python train.py --attn_scale=0.125 --beta1=0.9 --max_steps=9458
Each number is 500 + 25 x the weight over its row's rms, rounded and kept within 0 to 999. Layers, rows and columns count from 0. Numbers have three digits each. The size before them is the row's rms in percent of the matrix's.

# layer 6 MLP up, 640x160, rms 0.198, rows 600-639, columns 0-79
100:488524522510496500493485503488467503494517488501473499528483536557487518543458491503527498517512493479464492462514517463522514510533505524484499488509469536503487486499493503527473488520508496533494500455464554465513493509496506527513493524
103:485511516451498499459489499510497474526475497464515504515530487494515522484499529488491496514518505453510490461500491543467501552475484490509455504511475543525466521483488510520548485526546522439496454536481485520499531465499502473536493525
102:500475502475513517514507523513496486522485495518515470472512540416500463552546446476489521457506525498512540528534507460496488490484530520518475464501503492461438545504493557506492509507531500516472494488473499480487525493479519486481475468
104:463468469483493526519472500539484475526510523460539502500493518470488507528547484517470479486501519486523506468484457492483535522513450474481495522497508518492483496511456450521508502496498513480459498457506466500499478501470506480518492538
105:513477467482505499510524497529504501482500503533518492516471480509510437506483464492520493494500510510490500475464513525548511497478482527521533470491480477554455477517500512557489549492481481493535481480496469552498459517448505501509475495
100:514485518480541510429488451534488474516518499498512517486510524519522485462518513498488494529534471485533449468518508503485498569542474520516474574444482498472497519520497488540473481501482497509504558459507506514499471503494509472498525475
099:495455474506473464496503478504448542514506488490548517497512555534490518539462482505479513498543517506481511536537518521509522494501529485475512529493513479531503509508561471490465508496480496531546516470459488519546501517520475530516517494
095:523569556494507503456495498518500477519476492496512518546530480524536521505506512481489496491501515469469443515511492497493547486471500489544482537501503509525474474459455483461538499551513472457480477472501487478534490512505500505510509519
102:512527521483530508473510519483491452470512471553466505508503512498506487523502496510519491522519457505521537475498464491518503503535542520452478476531501494427456445486505511531522478477471480551504517498484518493484470464452524459473513535
105:503515494558508476510487484479516483500517506468511494473513483505520545498523513449456524528489502491469482515529486526485507494515455475473497506480480461482525506475476514560481511485560517488527447471494490527509504558480494543503513474
105:492488497464507489473491471506490492538527515509469474500506427502468501516483491490529530515512510526449505528548512474505481479555492503479478546489493490433526519496471521474558508497468455473468506534498525455473504455519514515523485495
094:520487472518492485516477500495513453497547487504479516560498475488505502521504462513472508487490468476484480475546484543481501474485471496498495487453522464488512520531477517506499549490498515562495496470486484477498516469505482493516530558
093:532483494520503499542484507512485473529506545558500493501545526548522507523497520515507504486478514494480499526527469528448490488501469503508563517518520477475504542536520486474488496506502497506531545471494488478515508463536509495491523526
097:543507486516465509517430512481549497512464486485481518548497453514479519509512531531483462488479464518490504495476476489546506500473500486532492454462524508484489510478526466527533523482435512508505502513507500456447532531522483506545475470
103:507468518487508474484498494523481555519519496479528448499505488477492513525466491494533534521518513530465508479536509501459521547491510514503500530485473526437528495525524504513509509516548507491496510486493474490486504518505488515491485489
101:519506484473506475516533522484503518523548487499488482519527479492479470465512524505555521494478478469533495531497518512510507447470545482473523503515492488543499523492474501464489511535494522545498480482521476516528531492516542487519561534
101:476526539507491506474491493461527548510505498478497510541497463499502549476474476510516492519477464526535551503477479508471538495460480477483502522493484493516476546500525534479501451495487492488466433514473497491515476544502518496509486460
095:470507470459542538522508490528492509503519542455520489503509499462492501487544532533523516499521501507519525510518482482482478512461467485545547461494508448520546482469510537484541535435503461530509543521468503483483510520472514490513525458
099:510467492523500523569502514478497469494520523484481505510480516514489479531526481514511472498514498509528507494520492483498488513473461485473513509526538484484544485529524465521547511510501455519527511506514507536516518543489498492500493513
100:533506500546506507493463466521453482507475498523534497471462487489439473471536495523505508469514524516531531464491535468440494501511492449477482498502479455521475504494484496482476526501521513496489504486480500519530526489469491502481521520
103:500536472513517488503517523521551512528570477482470547528512507500464547533504496494469485500504484471490470519496502496495463475526497469517549507498487470459528471531497500491490490521512509491463507479526524528498485467495501505497502535
096:506547500481554453467488464504500532447456461498461460524519502512518489484515481475504484487534473548476482530502531488529474511451497458494485501464504523545490518523495488517506489463475479532520477454515489526518466516486483468479527473
093:482503500516495502516544510521479516477491536461497503480487498493444508504499488519490516500514492493483461482487579520497497504470495503497466485450517504519513475485492502494449492545458529508513495450487485505561487463487490496466521500
098:517518537507475488495475477489497485500503513453563501476462526506519430537531488482558512509503484499521502479507469517521526486493435490502470531508545484524462488524518513505490532496541511461507449540493457479496453514473496465534489561
101:502537521467520508494474516479515503508479525504478497446486496485480485486525508508534473455473502490518490559488528450484519491532495459509503520489524480479491442497487508523484536505456496503495512536491491497508527494513512470493502518
105:497545509461530516516479464452525503503540494519484522518519504490502507465488472531510516504474478520488497514525473491495525483520486483464502514489444482548502504497501540515468492477528502484523538540483492516503491503481470548511480505
104:487528503514507490483480501490501544548443521515452495503492461505496536526437545512524515501460476484474515516484475478489509453470500485466501509481492496506528528506443516444473514530460543554482476499503504513493528506490509523532544503
103:508527512506486563502489533510504490461483471482517530515512516465479508498496491544486470491467473521521469503501482548519493478503513466461492512467500528472476511515493568472499497537493504529453483548505482509500459526461480499494462528
101:496531491492539500434514529470485516519536510492504535486531545502499505473517532503490499479501501521446561545511539508519526509466544533522479503499493513505511523509534485529526489501494490475506510507491489523532465524482553491526462508
100:462496539441482518516470539519520482461510504467501526541520500496490519488518463544512482495493463474494480491474476512524505492477516520539490500496505513439451509483474472510496497513477539479482468477472523570497511528483455506515499454
094:515493491503482504541515493496511515545512535485508506538509508515460504477519496512514546510532500530495527438473509469511526487496526452490502518545478515459518496515514497537477534480460520500519506518523490474514489467500568543505514430
105:490483477468493524512468509442515458503504473511488471455517556498506488465537554523501491539454522493496520480491476483505494532497504495491514494504523526474460489500537483495510479516432485532502461505488508547513524527529498541506486552
097:480504496481503515506474542496488499505481449476549525543479529449524480476460530502545491514480488482508509483478513519499498483458525524518473512503476482486502497495532488526464495472503482500490463520494470488511508525489515484503478549
100:494507483495500534508469516472535467517506514467496482491529479485515471496478516504485521449517503510493515521500509506487488524507532485518456474440494533506465514457503504505516533509535473568477508521451501479532499502504492488538505489
098:526457500457449488494544485516471526481489521487502473476522483498507488507551539485504464472480492471496464502478480483512526526524452499485493494517526513543491468492498531491467487510477476519511512515489500493516496510541527493543483484
096:473494483512499480483479494514512497484460488471486509523517483492498515492523492521503495474496483517493470504509489504492500518505561513500469515526520499515507472515497540462461508441489509509516526484486492491486521517532461532491475507
091:508478446516484551487511496493493485517504526434508527559507512488516510491522483499513509461553485524498518481502501466552484521497514496524484468467488509508522524515514487466495504449496507538503499484490528445512508480525483462504491426
095:525504443517507518519502476546511486503553465537493469504517505496481449481506508525531463489530529490532499481509513465486487482501463518541452491544502461463463498499502447501506532449463526495528506466544508511488505517492522506521492506
105:470497471488522554486496497475496501488514488517509520479524484508489529474484514535542486533488488459521484495506467525497524484488479525537507531454486457531492494483504500484498505466534532525510479456516528498494546553465532498510478494
102:478471509518464473453491508520499535519507485503499488495515500524530469503531527492523447519544517476458488492525509510493487446477549524490533480488482533547514547491518508490548526479483494475470475471499478508504472534528532499474457453